Part of a small language model's weights.
Architecture: RMSNorm before each block, rotary positions, no biases in attention or MLP, embeddings untied during training, some layers without positions, some layers without attention, local attention windows, value embeddings, hashed n-gram embeddings, a smear gate, capped logits.
Training: a variant of Adam for these matrices, 517M tokens, 8602 steps.
Each number is 500 + 25 x the weight over its row's rms, rounded and kept within 0 to 999. Layers, rows and columns count from 0. Numbers have three digits each. The size before them is the row's rms in percent of the matrix's.

# layer 8 attention value, 384x384, rms 0.0485, rows 25-63, columns 0-95
103:555505534513498491536477502495467474469497475553507483512499511526516498554485507468518457480508517522491543487475518512482532511467493504485482492439510488510505452495536485542519493486557493484511558503482487460495533499461470496490528526479483533499510499515508480509464482498483499533
108:468534441490505496493529517479500543517511500488478529519496437464528470497486504503531537499503497515467531509544478496510489482478530500545498492494479521492518472472483492472520493528488497521441468474483502538484458537548512472541519505519519534496491526526496528490472524477506506510
101:502522507483524508564568493499563488503530517480519485505510476523519514491491476478528450519512551518519474538496481506494490525524508494456504523504489522496501499509459442454518506490481486549509488460504537503493519493480521487513463470519490513519485460478520505537533488496488527509
097:489515435494479480490502520454516480517482534474507527523489489506461467505512498495452524473494470503449495509528459531506468499481517528491482500485482472429494508505470501481492520456562506487501507539463560470499498511516522511508476471502498471508506544424500471492527490478514495510
103:507493492540477537489484461487508459472500486508544498488501441454469503497482491487479554500534533568460512523474486473523527484517528486526492495494481517538473528495513467470488515534533524524465505501517540425490514505491456502426479510473475482520494522535492472522491505524501440499
102:525501514498461513527524496483442487484444450523528469511523466492508484515488487464505505476560537471485480483486517519488541490534450564488482558470503490483477482486475502500497520492536501484516510541574493469467497494522488531496512500471510457481476560505492519509487513487492500470
093:502521431480454514491519476497467520540489475498503597500464488515507480493510478546471509496521480517498506509495477493496487474482492498429453476506508514472518520522554475470490501505494486484499500498547509482514477499497524502486460477452503463481484553491529461515505451480511473507
109:516521467494529524499498508503520482533564538495501514522516496497509497503502471432516527510466520499528524472528480513515493492517538512488505455464475508493538519482526488548478497486524552514498514492527503514487487504498525526529498488536515552525504482462487475493549450450498521535
100:490496478510481543524515517502470472507508526474475507513456518519512525507484462491502539455506483519505487505533525485502541492530465490439513524487491496434530435534514506521508517520534478462541513467548471519482480471518540527527500491502478448529482508486496531451506462468498532513
100:493513437491519509479501484484528481529497525501500485493466490469486507470482481445469516500526540452512469500496492528500520514516549523479488508536456500474522539486508522482500510519530453491514518491547502468458535457464510485518507519503460441494486541507451519507493500504511510503
096:569515509507488498525514502529466416514536511542521464466478507506498526505504487494512517514522552496504497472495486508468503503555444512478496493523484531496532484489491454535451492482533550492480489559538487494449504485492512504471473536501487494540489499515454478544504500481507512486
095:517436500500507502502489527495536492483459514500544506529514533506479517529491522485450513486488455495482518502491500516514496485484444547530504491424550432522501455536475512516501470427515509513507481510459523476519456495527482512464492496501525539494490458465491505498530487526511526503
103:477468509519504513480518491508559499492520521485557465509486464494494490459493512514486494527500487467557481517546508507498520431511527498510514479470506477492514521507502495473450460521498506524489488487507495512508519494457550516508545513509481456496479483517474448485475526494545453459
099:494539521503467477510497491505446509547533449525487486500506539503523536551544479552480532484477527505501507529535496471500476496537574510504488425495466510475527522512512493479461553537529567498471495461498518566536501512509495482478480507485519507534508497550463494482503507478507516467
104:543474438501510528503499518487533461537509542550499556484479498478505490465488524513474526527495503469517523499526517482497490478485497448505475503467535494498495530486516510549509490516515506499502483467553528496495451511496497500543523522515485509486541552456504481566540537499486516497
103:504483492476510506463511491490531572450504466511520467516470499522534502473508472523488500522511474486543522511504483492487496527482531485517500464505491500523492539524528485496517503480523457503469532525469513494549444470526486480499551499505523508453496479497494468472477493535509467489
104:491513485497462488505513517527506520534531510495461518526495507481499513529528492530500463521466525484536520503493523529506497499497485495503483494438504507463530522516499507485490487514524522470475482534505457511548544478504523524498480508536512493507574493502493480522507478488487541508
098:490515578506474506502493536481489508477480479545516520508511529510524536516514542529532495547504506500490480493508458444477495536494484486549536557527535448528514521521473505527490502485517462535496511541477540523517492498548494484499462490460501533442474477489469491483459503518519499489
090:474458560476556517453459493490541503442491523531511509486451501476466505480498522469497488514502463509469526465518485468463495520476509482530549515535524502508490487478553508517492527466483515539503521538459475458499505471527513479501495547471474512492524483467463458473481466524515479499
095:510463488479529525464487524526500526498480523529523496473509487492536514500539508501543464495501484507475545515512534527481482544469507494517510474480539506542499480514521440490484487483481529513464516538485503477487476512492493488457524528502490572494542472521478485525513536511472498498
103:504493539555516511532504520509518454489523541528532487519522503479498513512485510457487491456503527539482509531517504462523498511508512523471540479457520490510517513486485507516473521502518517499525467517460500479507530500510522544443501509467518515535522498488438484498469516509499521521
096:465546470488457498473470482486489445473511549460496479499474509452480511491504477494484506500541504471499493486536463508484497501492518503504525503571458518490492490508505528497511480498445479495517515513481488493501560504512509537511528494505447426495528491488501502519495453499505504506
095:478475495499476481520490480511523549488517503518498487488483529521490482561503495513445477487532490528538539496465508498492491526474516498467481473457494493455530513515524476480550542515536487506497503427473506450493549497485462471454490509483489475484537538500483517492503484504473508532
089:465470492510483502520484506514419486527501490530520491569504470478502491494478490481495458524484470500472507532502488499497472487521541492529514514464503512468502508504517461482502486546507533486496507484467489514508484536498508495510480464479528552521456491495514503484523490520462444506
099:527536505517465489540515468505461481551553465530500484502527539493486511487548477518541499521514476496495508520499490480494510534485452474542510502501452507497512469565479498523484492528488537470483484486541492540466501512492543486514435477487479504520519486520511501532508510506484534487
099:516510506486510470492505476496516518460492534535484487524485500509476524499502512497462479512472508509465497473489500517483440517497475498548518500566518499494478519469534527499502495451471446534476501523479492569533474487517481495511477507512504477482503528524494503507510533537543498487
103:498523541504480530486461460473505535484502461542469483451528525532515470505524470537485560505531493490512502496463466544496540511453504479508479474478470477504502504519487510489534490545534545498523486509501513534543509530490509464482492504503549457489495473490504475528552472521508506516
102:482500526519538460519435478482543500473473512488499540505469487521495469485494495473491505463525556540480513507493445457466488514538505520495514531478473496534494501503446458509513518437458513511489506492475473479525517462526445526461491481488522479498472518515473541512504491478492507515
102:539534536530502504543492517476545446537534476505499535477527476487488472472488517491519527512483523486504500459522467525509549481550519483479497463492511514481508465507519498532469473463519572498531471539530478506494481495517482555522573525554488535529471486510484502519546525479513523526
108:522467440470498512466466506481498508488457570503499450494509542498516507492495487498441520496492490434545492505508476541487460497522523504555508483558490538520509495475483487496502494496479504543462520519458512482528453499503495468492501507495481497479540467492521500481504517501497484474
114:523451454480496527524547554546494530557506470495443554505491491532469500532504511492482489486501451499501577503518524550515506485483491525477502480462528488490544503499504473527532495477515504505469488502490539483500473480530490493458453514501524511485553484502473480490523492494506553517
110:447462502493478528462492514517514545477495482429491490476509516509492531490510482513520514482521482514486508500483469499513504492453449488518501513524443471489496473509488487523514507517490482506555509482480467507494546493494501503498507500520452451523496455511486506450533469523444501489
101:527535524502466504491443447490447461489484497510497458477511511496493539509498475522469496484566472469511499490509535507476467502473517499499513492483485528474491504469475483498521508506544519505470536488517517513508479504477496498488564487522512470487495541434460464550493480479462523523
092:478482483503519489514484483501528518501508469500464546486504512492453514548516487510441478464499517513455545516493531572493487474523521492482466472445460496485503511512543465483468526468528526475457509486474511501512512475492475487460460494515484521541513508516492513528541486489478550523
102:540496551466482517506495495506461457437468483486500472444491510514522506484481461506500538531524487504509477469501507491472495506530513474481514536513499501503458469474584472494513516499482486490488526490487506513449510504456490473518524496537548485501469459464528533465494463479496516510
104:500533514523517482515492537473555532481502415512485480492491508499538480485472440495477462470490543500536550499496495549481512519483505461482498452499489527510505524524503486487497483493481516474464519520514493514506510479502473524483535510472478517506528519553465508485482551491480531540
107:464487465513482473509538491511487509532489519521520464521545482449516494488499517507508499490522520505501482529499510448513480466490516517518497511519488491456519491486479545464492483523482493471524481509467519525536518532513515475504456506499517467540505473467529476500479454498577495481
104:462539479511510514478468531501538505494527481487508509518497503516554484487470486510513514476499513498518496460493497468540510484508478469445539475522508500525537489490493520513529471523514514517512506516472483534497472511487501517533531531516432520471484495485540505523491515517472499526
108:484477478514493514523451473479471516512478511470497510524463542497438496449439546496497508487543488537532493483514487530517524453518453479527492498485509518466536504484482491509520459458558533523502521502521463483499537465506481494492561498475481480517481494521479532485501484485480489487
# layer 8 attention output (transposed), 384x384, rms 0.0475, rows 25-63, columns 0-95
095:521520565535502487493482494517476474501543478535505457517528515514513515528511465468515544487494518509515523500453525498485496499511496468476500499479514512545478478498523532539502497493529472527504544488494493477484539525477477489489512489479507553501507447526479472518513468520479524500
101:433493467474501517504486512489457501536500479459452510488509479499490498485522524510517543493460475488487497514536526485539526514492476489579512510481496503516541475495507493507488509521484494484480500487471504499472456537552531476551519519501486526511484478524536482480487512474473490491
098:500529510526512465557548473488538469482531500508493507500478504506467521455463495505488480486538532488493447477487454513508519463515535503482499496505505475511491544478476481485510490503502454503479445482549554476477530474481510544475507499535542514503478503526510519488543515508514524463
098:444475451493513491484540502498501503505486508490495490495524487526476500492518491493475506495522487483480512520549518525504470510485556510513504496515503469480498508511483475502504539482542512517510517546526527531535470495520514506478444496531544434522542527437468490515494487488505545510
099:500512504536527491474476484494519454473487505527545497482505478497506482495499540499499537506508473537475504502469493536492549469490484523522501517503461549518467456486497455477506505515542507522466490502517507465562515532485448485476478522486512485493510530495488474487440525506492499500
104:490536524486506508507512490505519505470478466474520478517531471515505495538482494461471497483513485528516474526511492519469550478495474531465507501480489511494503441489469508497515516492510472492523487517512483495497525536567503507523485501433486471504523524520455514491502492520517520508
097:469468446460489526478523481532512543522501494505512566486502499519481507500540534546477493503504469480510549481450484506515525492473518528501524494524491479488489492553522495488477497437522486481498538522499520436531459495533513497471464498474528466504527535484509477540508472495504495475
099:475516487493471486476499524513475499531561494493509495507534502516503506511473462501518516505455472455491493497533527483509485495514537489471517508510482508475519520497490484499447536512507503502538520520529522467497497513462517558465488512486545548476519494503457503461504511475490534481
105:460506480477473481499535527482486503489541484482507515510459547491510517482477476482483461484511480537518514461512483486508525521485509485451509475489523510445485509510499494484535537480465477487575490515499511476500492471539516546530502510467498452497499526522450494448504455462515506503
104:494510436500513501493525510506498509522496530487521471498468497464529522496507480476444475491481512492508449520515478506467503509481543531496492499543478495506503495494508507476498525524501465476488486465490508459492513490506514502488487502481496440480474546483451559510491474515494535448
093:489520510492528502478487485527510493483529464484530501486524490507448470518480477507486493532508523502509461497500477478451520486510498476493550554521499536518472539518482451529459501477499487509506512571548490495468502535520507484495477543486504487490520494474436511516480501494466487473
082:519492512510469496554496535498508487495487500553497456513497471528515514530449511494507509507535510504497500501520538552493477510519499508464505509489568460462505469486485506497481469504499529472486502491516511545542482492501513529482471484516543481516535479472504509522487522505494517566
096:511523471522530464525500447449532469480477495522492486515451485538488491502497539530474455522519475462518484498543516501477504504468498504506506503496520496502492513446527488497484480502519557510468515510541478528492474493464529471496529510497475453504529515470441481467438518462442521471
116:502484524464515504448473523512513532498487504467508494518486484517487531524555487529521498522483452489496546506524514477483470528488539499523493527502458513486501534499498488539500546475494518481494522464489477527509492488501498466498483516488520491508545500487474513426511493428468490427
104:505495478545479514533487490519492482573536480524491506521499459484513537489496530501440515478458500454507506530524491480502520501484496449492454492526505451501522526463486502524488493516528506528474506511557514497519488524487563498477508467487494491452481524494469500551508454517457480500
104:543506521481516525490510468487526524494520534501515478498489448553498501545543511568507480518495497448503508506518506543512511524489438513523521461518489515495485480523510532528497492487538514464489540514463491549529441478482481467476499504481496515485507514557523467545502484490508490471
104:485464477507514471479472508503502498518544480490478500504490484477486496544507475497521486501459483453540505498495529537480464527512485456485463513538476503504510508495490509503480499491490535509503490509524503517499513523508529541512538479543514492509525475545451513484501471469501495540
108:501485585513515500499496503532511490502493512514515542481489483500523474491489527512549471488480515504490489477482488499454487500508455518486529532512501504523491499525481532501452505479500469504487477492488537503527456496529448448513482522461483535490439449509524475498497493503525513502
097:521514517530495506524488472500505524479492511535510519486503483504499508513512500460511498469544530522474510558511559484475498504497465456497559494491515494502535499511545470535515471504484539527497496507474483523502481516498484509453486512500503492481509456531550483517455487477520506540
099:506506474503487488548496503507462484508501480518523473476498459512494526506485506498503524482523490478494506484506509488532506492509457434511488511520538488535504491497523494532493466508488540495453518514500495496522524508469525476458523488537546523492532451530560473539484558520466487509
108:531549536555515471498479533484509445489522495551505482512509513476492518507506468448481495482489470543533503483527541488481522508481516477486496539490502513509496483498492475484471531517493529494554536534501530509508549526472524530471500536484512527522539471496454487495496522501493485533
098:460509489485522483459506476486477513484491521505488511475478511485455472482552484480514504489531500515486519518517476525462480550470452523517542498516470515490507511498506483495521531502468481522527496532486501508552503461521504496515489528464439472503518501511493509510476481478534541527
084:514541465494505498495495488464526512509506511526512483486487503509476498511530464495477482509482518497498548499439515535509495512497528516512514488457511527490534551472522514494519512493528528507498478479495537496467501489531506506497484499530485467495493540512460497504482415482505545507
090:474505497513465539529491536537469452477489518499520516472539494516503503486485491475463514464513423494492518533519527527567478483497566473517494498567483487484544452513474478505505509565515524479522504448470457489496483523480509507491529480502500510498434525506543531530472493517490484495
107:471518514488487512507502497512504503498509481502525514507485487494483492475520488520498511534487467521458484502481457463525514563498503487518502546517471471502467482514491528526517504521484466485509512463538485521478512489494518442533501470459493500504512502503490525498507509502465453521
096:502488535509471526488497456504498522466509527516490474485521513501491528535535508480497481511507523490483522546512526508490463500510463474507496519497510488508506514548509509479504458479506452511488482506503477544521493513514520500480514505540504505465505454516525514514495519523512502469
105:519522544493471520460458460519499525478486476511476502508515503535502460559527480550508478517505493471482508522486493548497525529490556497500495487478456520469506517542514530473538551486503473507490489490511511486538462492488499494513503532503512479481437533505531485487516434492542519501
102:508499503534531489543477510496558472497487514501498527475517481511486476514510468456493536432512539510519503504493477493504515468533490510520478495497493482521523518519464458483514500484516479519511462534501490518508539492519452536436477485535496530540516513533513518516509498484505474514
087:490514517547504525464478495529523478499546439488501509503535462480508501475494508530550525502489467477502472512524493520476500510503520503496482519522498537497486469506521520513501522495535511523479524549525492514486469496471455562518555510543495505482477524476473497485503524511481484532
109:482485483474490506494500480489439491513472540483491459469472496521494500521523465533496487512531533442504508524554506530509466524500495509507507468554477514497483520502505448524520532492465503536462505505469529501548450476505516473484469494506485472452523513479521479449511470479509489497
079:493451457460472519543557561500489537555510503512470514507476459502472506542488498483486498519524534496521532490541519515510499471531516504461506472459543465481535527464492479512490481492509529477468488468542529496511487479562498547461451459522542454508534523514494478491529488486524529538
074:513500463506481474548539519490503535472462533517499510501499481513505490476492508513508503529543533540452537490462508503506513507454477526477520520502482454446507511495507504536535477507483484505510511497504482531490546457531471487536489512525494486535573499502505519514485486487530536525
106:494510522497516502494465446529491500511446509481510469461478482497499496539517480483468505496508483475490521510537518488482502540476507482515513507458510539495502510463479495509514550459505491492498510546518477518499474481492526481468488483529556479518491535470472483490535481459491510483
091:493476460481505533513501535472510527486513459507514501485509521517501528497517413481456489468496512504525534533500525544481461493541553470487456469467478447495474547514499450473487464461520497499462480446541500486503510479526491531482497474540538443542521507456481525504493514453494531520
101:501529566459509516486488480523504525436496502487499511483483555520478530493481468535478497480534536475502503483509491495516532503494476478471564471482516529502519487455548489483500493490465493475514470531476473484464466524471507505491513486546506514498446504515516482487502469519458552493
108:515507535496533503506490472486515479501519460516515522492502481511511467510515466525510492481497533486525503475485499534467476511502489496499485513525485535521455512523498475510488512487527505500487534505517494489526513499508483488455505512474506520503493512518469481505481515492493504533
112:465462505507512488466526514481475476496520523499497467516517520503473459477497539486504498486535474507492475496516514501501506512499553524547495516467485474508529493467482518491488487515496515483494506455486524549493470549515542512536528516468464476537501501465495494459500491507521489509
107:490491497520465491530471495503448480555530501492493525499492509474529494504478505512532516504497505505503504447462507488514500465498487527486509478511532543524487510545507530482508509444518472526533495516442515458482465516477492501552533553474478606523474500511495498521492522483518480484
096:514458478537485514537491542468486510518452519482487511460486506518486461513476540480537518540500492480479557514540503507508542484484489497488499523511515490448549476462474472521542489498490523533485549527511506550511540410522450525467523474505461498501511537508476531489481499429497502513
# layer 8 attention query, 384x384, rms 0.0526, rows 64-97, columns 0-95
099:558513503475500472492502511484527514486521531492464486495515517493556507528521499462519512493525502471540524515493503491535480510513499544507471531505531492557470516533542520509493444491481508526490468471461469467506501548517509559557499514516530492507551495493521496486439517514543500457
103:490474468490512523425509465527484552479508551446492474495470556512489484510520505563501500487501469526533489514463478463494460499550440457487498504572457528433518534511488491502493557527520511481509502564492475505465487509507516466507485504477464471480534521509526496498529504479461497494
097:498486415496465497528517526442474523563516560502450497516521510524509501473480490497478476470487541462508494478514513542532504481482541484478448490502531488489489479521481544499528507535479482492542496507524503506512529524507469529539472514517512504526536509530507500536504488491498537468
116:455544571522500466547492523460546443462483484529508511479526471449477514474482505419495472528493520494508500493553492488523544488472557518527514517513482501548533518513503486489501496479523511499469484488496540537483485474522516526499540481505493529523491484458470507457491513508498525512
097:498524509459469488465508462525509611450538405462489514495462483476470498488498449570536517516546454501503493511470500491505507511499482520491511471508498487511482471532538515517515461480484472472475554491501470517498512503467529485498505465457460482465489507543491513480517456514479464481
126:499549550483499469510497450506570501461475494505539507515493443486501514441486509473525479531525487450476524534549539481534502495440523534544532542514506492528536488532498517503524499482509486519457525506494496554474454491469528493532497460484495497503489495502493511495533476536517482479
104:525495507508521465470511509485504487500482512464453482484524515483502495497506535501512494468511525488481464508514517510484445511516474503506503504576475533466551440518510498448489512519461460465526519528480524530487488500519513539517498491452500490476564522520536488538563489479501507482
098:473514504491496530530526476512495483491519467520523519488542476538505501494500469525512533493489493499487502519497492505515533507482469456488506501490485489521480506540470501493474490507528525508496485507538509544516501508470491528533477498506506553537505481501494472508477469498508504521
098:501478457484492485472498507489484541476485553470511513549512508486529523514524500507473466464511493476470496540492477476472514447540512502449514516526488504511524485527506502513493483554475488479550527530540484457488490502527503502540448474478481516496496443485530497553471508486509498521
096:472533531501489490474474479546505511519511430478466505520477537485462484491483524489523513540526479527528508519482470503449471482531468522503517492500483507471518529474547440480487538492538528518447492426506507492502519488506509486474529500520472466520469526476462550501507500515475508502
110:526492422481531501467531478539495563494570516477486494474456528538540488496541486553491519459509471504522506521469472479500471507532473479441478501533518541434478508510493518507486525534473471470544520550482485488458499496507489475492466485484499465462513504531536475512527527492494504508
094:539520435529534495504543520499510483521581529541480503514502537521522487512502509485508527514440520514512495467466505507500518501500508474500481502460513533455508484466532525487497511491476488484535502503490495463514495515558502500525489491514541505493557472487531453514520501500535519516
132:518596566487536451509488473486583505400550448534509516486518458475498504485486526469480481505517495473497506505544505466512521494488551528513530524473492492531494507549515520503495479483500504518480498483507524553486509525484494533490522486539492508512462474465492481446488490519505496504
088:504512476515511509520525489500512434512465548542544490549484514487534489477520506475462479504449501473498488515503483513489512475474560508518487516494503509462468509487486499484470517525462495492528486448545497512536512496540477503527500481554541512547496470474452532509479471472481509507
098:525515492502484490500522513518535508501555441554513506503540491488480486490523491476477518525494492509484513496513500517485494532501528503488477459434518479508487533502500500496470480499476483548491500465551469506535527485506515511507492493521566496516490473499483511515507485494490465505
101:546557505489511472489500455475569467471491519535516527483500468465488511496522528511490488535493492531486514485484532508488487484482527529505513500482475512516495483451512510498486523546446508536451497484512495536507528501450504500487539523531459522513466519454487508492469489465445478525
097:531498495539544476497464524490505453505515547496480513527533513510541472512507505493464483495460537487462491480518499470485524519548496496510496515502508520495520484497548521512494487498521482503492516507511521505463492483498502526519481537463489502484474515511486521451506490476485452438
097:530499518451488496461479455503482517475430426498436535558478542461491512499519515509484454460543517442469461484454504549473525486507501492499541482504532502448496441472514504524527458530460469526523499477481504489494524477458519492494505488479491456481485468517482519504509502492469507468
106:519499482552517478567507530483481502555500565498503472508498504468499468520466525478476501501469500557493493499508490478515507479525520578504496491498498508497510522468514463491508511462485532497452493474484505467488512443561487495451535497504471459481511537466473492492536510510520512539
108:491507478497554531427531493491502487492488454428501485504522492477527514503502480500528533510505477477514489458511489498500504458459546500516506481481486554508490494528470519465492526511460500481503518488483470526504481495535504503537489501505460547499503507487518484523494491490478504575
097:549546536491515468588491537481527483490504511561504460490448463516512498507498484504504484511477513524548493539508516504509530474493555561532497513531503518481474560462489497513496494501480473498470474502489502511501542474531525486476544519508478519525471495485445518438501511482494494477
096:477494485504512496473467454497526459480494548449535497534492479478496504478487490485493483488477486472494486521474528495522495489488514505537500513480501470508474466493492533471514495501522517529501553478511534516508519506480508487516500500533484476535485536473508505487422491475493462467
096:521492515498481511449513466522470497593488474497521539513485510516500507513540494474460526503480475466504537490457503537516501554507478529486512473417535486523486490496492523517509526498494490528527483485531464498502492524496463456493482450519502492492473447504494508543483499525498461499
100:453460507532488541480502435520471537551484469478516544470485511470493538456462486475514438491494454504490459491513479507514454538528491457457456464506507445480528497472513482486479485489531502497493499484496507496514588474517495524497476449510512479515491494489525498526511502498526505481
105:504481492497508497451485494504502539613550452436477485494492514508496480507485508486519494539516454504536525483487542544508480516504509510488479457500491507489562481486536507474508516481449503493473525481515490515472477482518501506505516456517497453494513544504489496501506498489494506561
115:515514539476512519502474501499495529457498478487519433437501521534502508560508509493509541492491512548514480478460521479508488513519523526516516480508472510487483509535452526470503516510488496510464483442505487523473500525539503508490482550498484530539450484530493524459476536524496469469
088:514474479556494497524462542486499432485506540489550498476550508502516507509477455508457504475485519497501502508497479448534519487527541486550488501494517490498475522512470504539519494506512489487504482495519508496466487515535517521546493518516536504509485509535496510507485507472538529477
105:461479447478489500433495472518503503485498517446469532497483483491466502515498473505451519510503475521457499481508466553466484466516471489457531478492494476506501436483516498489520481518489477494482463476507518473480522483464495495493510479504509513477496510495503522526482499490527549552
104:443480482474493529439514500490471522458457481478544511475532521482511467518510487508474514473529503506466522501504487495515463503438506516493472475519507476499519512507479464462499521499484543496502502553466505490541494493480500529475502498524478548471536528523491536515511511511462506511
103:488483521537535479508505539516482525477519507479492450503456497514497513515488485451550518485497462551532465494513521490499475491505509535510541490476498516481503507514483497430491481464490433493502494485476489478473503485594520495512538508523546491503480502505506518497517528534570529492
105:505461487523502488502471525480491440527468533461484486484497497488527484490505487484547560459472511470534489532503501466551545505512539528548471532505494504506484541502463528483501508534505495469505525509482531525486519489552476528513484507505483515526502540518478497471504517489493501460
102:527503525477484508484507511486512458492483515512477537503536522529516512466516518500530527469545516485482519511515489497490505538497456458508481486521462480487517455484531501478480478525482515514540511550506505489493448511451510520554508492501511517489550524482520475528515482502468475479
095:560503497530489456560523528499502452532560491550487460459514489472482481490519493494512546481493489509508486552517503455517489498553543526512511481505480509505460521501521497516471469520520454486488510456521528544520510529523515520491535511509500481535467506493464473422505494473511472477
099:554536522529531444566515521493510484510526525509511457469481510463504493467522501501539496526497531516528469542486524465502499502528516545524525543508513565480452484500464536519510493517465463482510527515510520531483496535545502502492484516469490468536466516490463522475495509479517496477
# layer 8 attention key, 384x384, rms 0.052, rows 64-96, columns 0-95
096:471547536516479467540464485500475510534514492550549475493488470494528493495485453483539497510508468492530520530514503487515505487497506493499516461538451494421540510520481495503511487474499511514462524457521492525597521506503511487460491508503489486472455507500485504535526484504506522507
109:490511493512513527441533497517488510497481506448467479498520525533493478520514526478420501492465526535508488460461521520511504538468489544478471481464513468537510482512500504549484510497527504480503503515489503485489510483500473533512519496470502497563532465473502504449476507480506487508
099:511499484528515525518505482489511479541540544522477505518532518468511518532482540499447542480491552452468510485469498483512511491473480513464470522478547525499496511478477496487500529505538527492474468492510539496504498512506523484508524465511503502521536454459515478491511525466495523550
077:499477495541464482554436521420523487526503548532518535495556497472509540517485522468508504502482530454446485487529490492523473514484513500485463556496538517507518524505497504463467538468557467480507509485516588481513516489517489515496511488488522517518484505477474462490512502483519527529
146:491465540513515484524499539504523491513486506513501496481499459473505541466488475496547498536527509499472514511553506483515524465459520495536512531520522507515528539502525463453530530449516500468471504450550526479474486472492520480492530477509483521464478554515467507514487495548493506533
078:509533500509498477554447522435549504501491543529510511507513483492535494531495519479508480518490504447481489484494527502539498541486512508477469541513484529496564505527470505499443519513522477500501518488494540489522520474538481521516498485479489531479483472501450480529509506518489499467
096:503489507492514500503487501471521519467465463550477494526537490514495486510509524480462486462464520531462469505493526530492500530492543508506471503465510498519503483534506493533487505519500496465512552535487535526519518495505441513503458522474498471504499481523475476503490486494497514491
093:533447496468511507473507514525479481542550467521480479484529522522481532518495478491516532493517504497500535509504491474529526470522494459525495464492515485493482473463459533495527480505519522516484487474521446515482486492441535492470521514504514523493490493494519493512525441508507469489
095:480509526502509481465462464536475487511502486479482496523517497539529448486479499505474505494480533459511488490463528494521500508504466486509527521503506486473509468486518465508489473488485469539473468495518486560503480484498480487510546508516496454510482511521519442513464533501490517489
087:495490504495515539473529548524513503404500544444557494530488479496479538486561534489516473504510503524502493468514505481456511492487524498472498505499480526504486541509486509522490481512481526484543489485526447436528500517476500497484495528509493519503453475541500500510510490499500500478
108:511525465487491521453541529523523504449470498454508474516485521505500459506542507478421528491472519520517499483465489511475493514511489550471466452474501490505478481519490507530520492531504482509548520563487474476505525517494463522516505507473474467555504478481491500445534508475487483467
128:510501440487494534442526481535492477499507517455501501516487548514490467519523534508453511463481498517509473479483489511491484528541491528499513449507504485488494479524507516541506513525494517541532504549462480515475491529502472523511490532490504462528520460478514514463522511461531489480
090:502515525542455461553479511470519487528496505523515530484534467482501529506464500484531490523528497459491522517511521502561485525474529507493481533516521491509524481525509490488477521458531486524488522485512562525499521476523513494499519473454487511471481496494472454514505502566525504469
149:518497437442525516449504493519495520496501488472505483515490522512512513527544523532476495491485507495513463499471497503485478487527502498485483445482460499484477461477466520526468477569462486515518458497473454511539517548518485528539500542528515500543491468503528525502497496460512509481
097:498492483448500509465500489576464489540522467482502505514481482481493550471554428515496530525556495498497502514487499524496481484552501450473475443474506491476502486463537510504474489529502519523510487480525468486514501537470506494488525521526463471486488518493536510483513454495518477487
097:463456440500485499487481489548427474531530468478520494496531503508493566485502507512451496508501474515443479473517501524507480455504512484521479498506473483510478509512527527505479499526492506491522487456488508508447496517456513451511488505504503497540522522520504512518438522481550506508
096:450484516494528526524506499449496525501511519486476485527531476503520491526495525476472452475499528481464476492443505490462541483493504512511530524501481504496448532514490441534512524492457494514488509501498449484510494500507440566494491504503473525500528516490444516529496490490502508512
097:488504502498531483484494498500519581487481461521466567475448490473492481534495461512512469491497482520509485476521506588505476486473442536446507493493540508499495499534556510474503518473468431468491519475460553498525507471544496485496454499533506505490447537489511498511501528480457483511
102:499540494516466494481467478484518494496493534495502519555510504461526499528523496517512502502501520501477485505511505463493517498517521517495496522505463520491505529546519527497497544526506522477531502527532550540500531537523503520531536527467498502454491520473480470477527519497510519511
109:553503494480509486506474483523509524512537511521483473485473495503541497481431540469569530496473488493523492496522521496508516481488476475555541477495537524488497501508494505480490458518528476471476538482504517501455504488521507460506527508527501498469523509504525469462493495526554477515
091:484510459509468493491519481553456496523532502472460476548460497511493546510488503479495487489477482535498456479508514501505489448510498527531508506517461495510535509515505534506484493518500476488549511490466492556480508520471523522497546507484453489515503551502487526526522487473494471501
095:462461477455545511486512523529479479485494494455544484510536495500508586512516518529515494494482499481447528506506553515561516485485542508523512529504493471511477486492473561511569499513469499492496501475499443528471491516501534474505507486519520523530532440489496503528445534536508526483
096:555554483518492477502470474504527510482445527516537514485509486477509488479475486518505518521539509480552547507469509492498472501516475483463476523500490506441509493463543484467478487546478497520500486474508487528510537507516511481530532507524491493484471473501537473488475507478507514473
098:478522529525468444524489496461516479448457543487508560494513497480538550521506521535500492510479529516512550498462535483509525523525512482476476494484514501479513421534490501463508482546497522494512529507480512556479526487529520510515498520504480511494445479496527492500511486485465495497
106:523512524438526463461486483498540484461440538534473506481522492508494532513505546520497516538549467505509514529460575526500501549505522524491489525508500516501489477504528486520521514516499538523510522533493523517479530506501486493538490516467514490465487488509478457546489519508448506460
113:510541503513466528507511461495509525486515513500481527515464585507535486527475521489500504474530507520501525513470516526480517489522455484486498526478494536466491508494512511440473494517502475525496500469498517471529541488474465475459516506509478472522465507498522484483527497514503468526
089:505495525502485521505483492464456517475529476518499491514513482483535496507517480479460490496499525493521504482501475518530556486474496555528449486493503447517467502510464505518524461474464507476514456530505463494487469514461511537486539496500482506530532513485485491512526502482505483502
103:477401484479506517458493529505500504469508511469490519441514494503502494495540499530511489542516530491455474475506504508517488456461514507492496494479508445512438515480512478496542509492497491476498519523508502518497493476524477516556474474492506525471503477524495461489468477492492499530
101:514443502488525508522489539498529504506503525503539500507517510518518509455481443529511497546522544535495517472566486535511474517509510477472415470497506497523517512509440530466492526465503467446501489513526527497470478495456480454487494510528533513534496548507465493433497502513503537485
100:500563546506466517503526472498517511459471501480470552476436527527517458508527501471519511471515481484531512518441499488475486512504478496517552484471504494463499499517510449469461492491531497489476470511526526513533483515514493497496497504488490421494490482466511438478554513516491448481
107:577545499491515462537473512442540504516520539564509497533477490514548520513507517452492506464482515462513516518517493508531526506489498529552514518523517514525463494495426552514525486498482472482487521495486526538491491518503473520522551520527548500515495477491481523483505513477471496480
100:516487467484533484509506489475501476558490473555503508500560512524490483521565464473434468417492493471499528494473525510517471542482537486493496479487508513478489511494492478531510502486541501478519488491516499496531519540449490481507421515480523482514486507476510492566519481502501519478
094:478526514460473501475511482542471477519532489500497507501509521519484526485546480498487519492558493491488486519442442516485497497522465475535480490513518485517451508480494515492498465504487509499500496493517457509514495511463491518474506507490468434536475514502498527482543497505476458456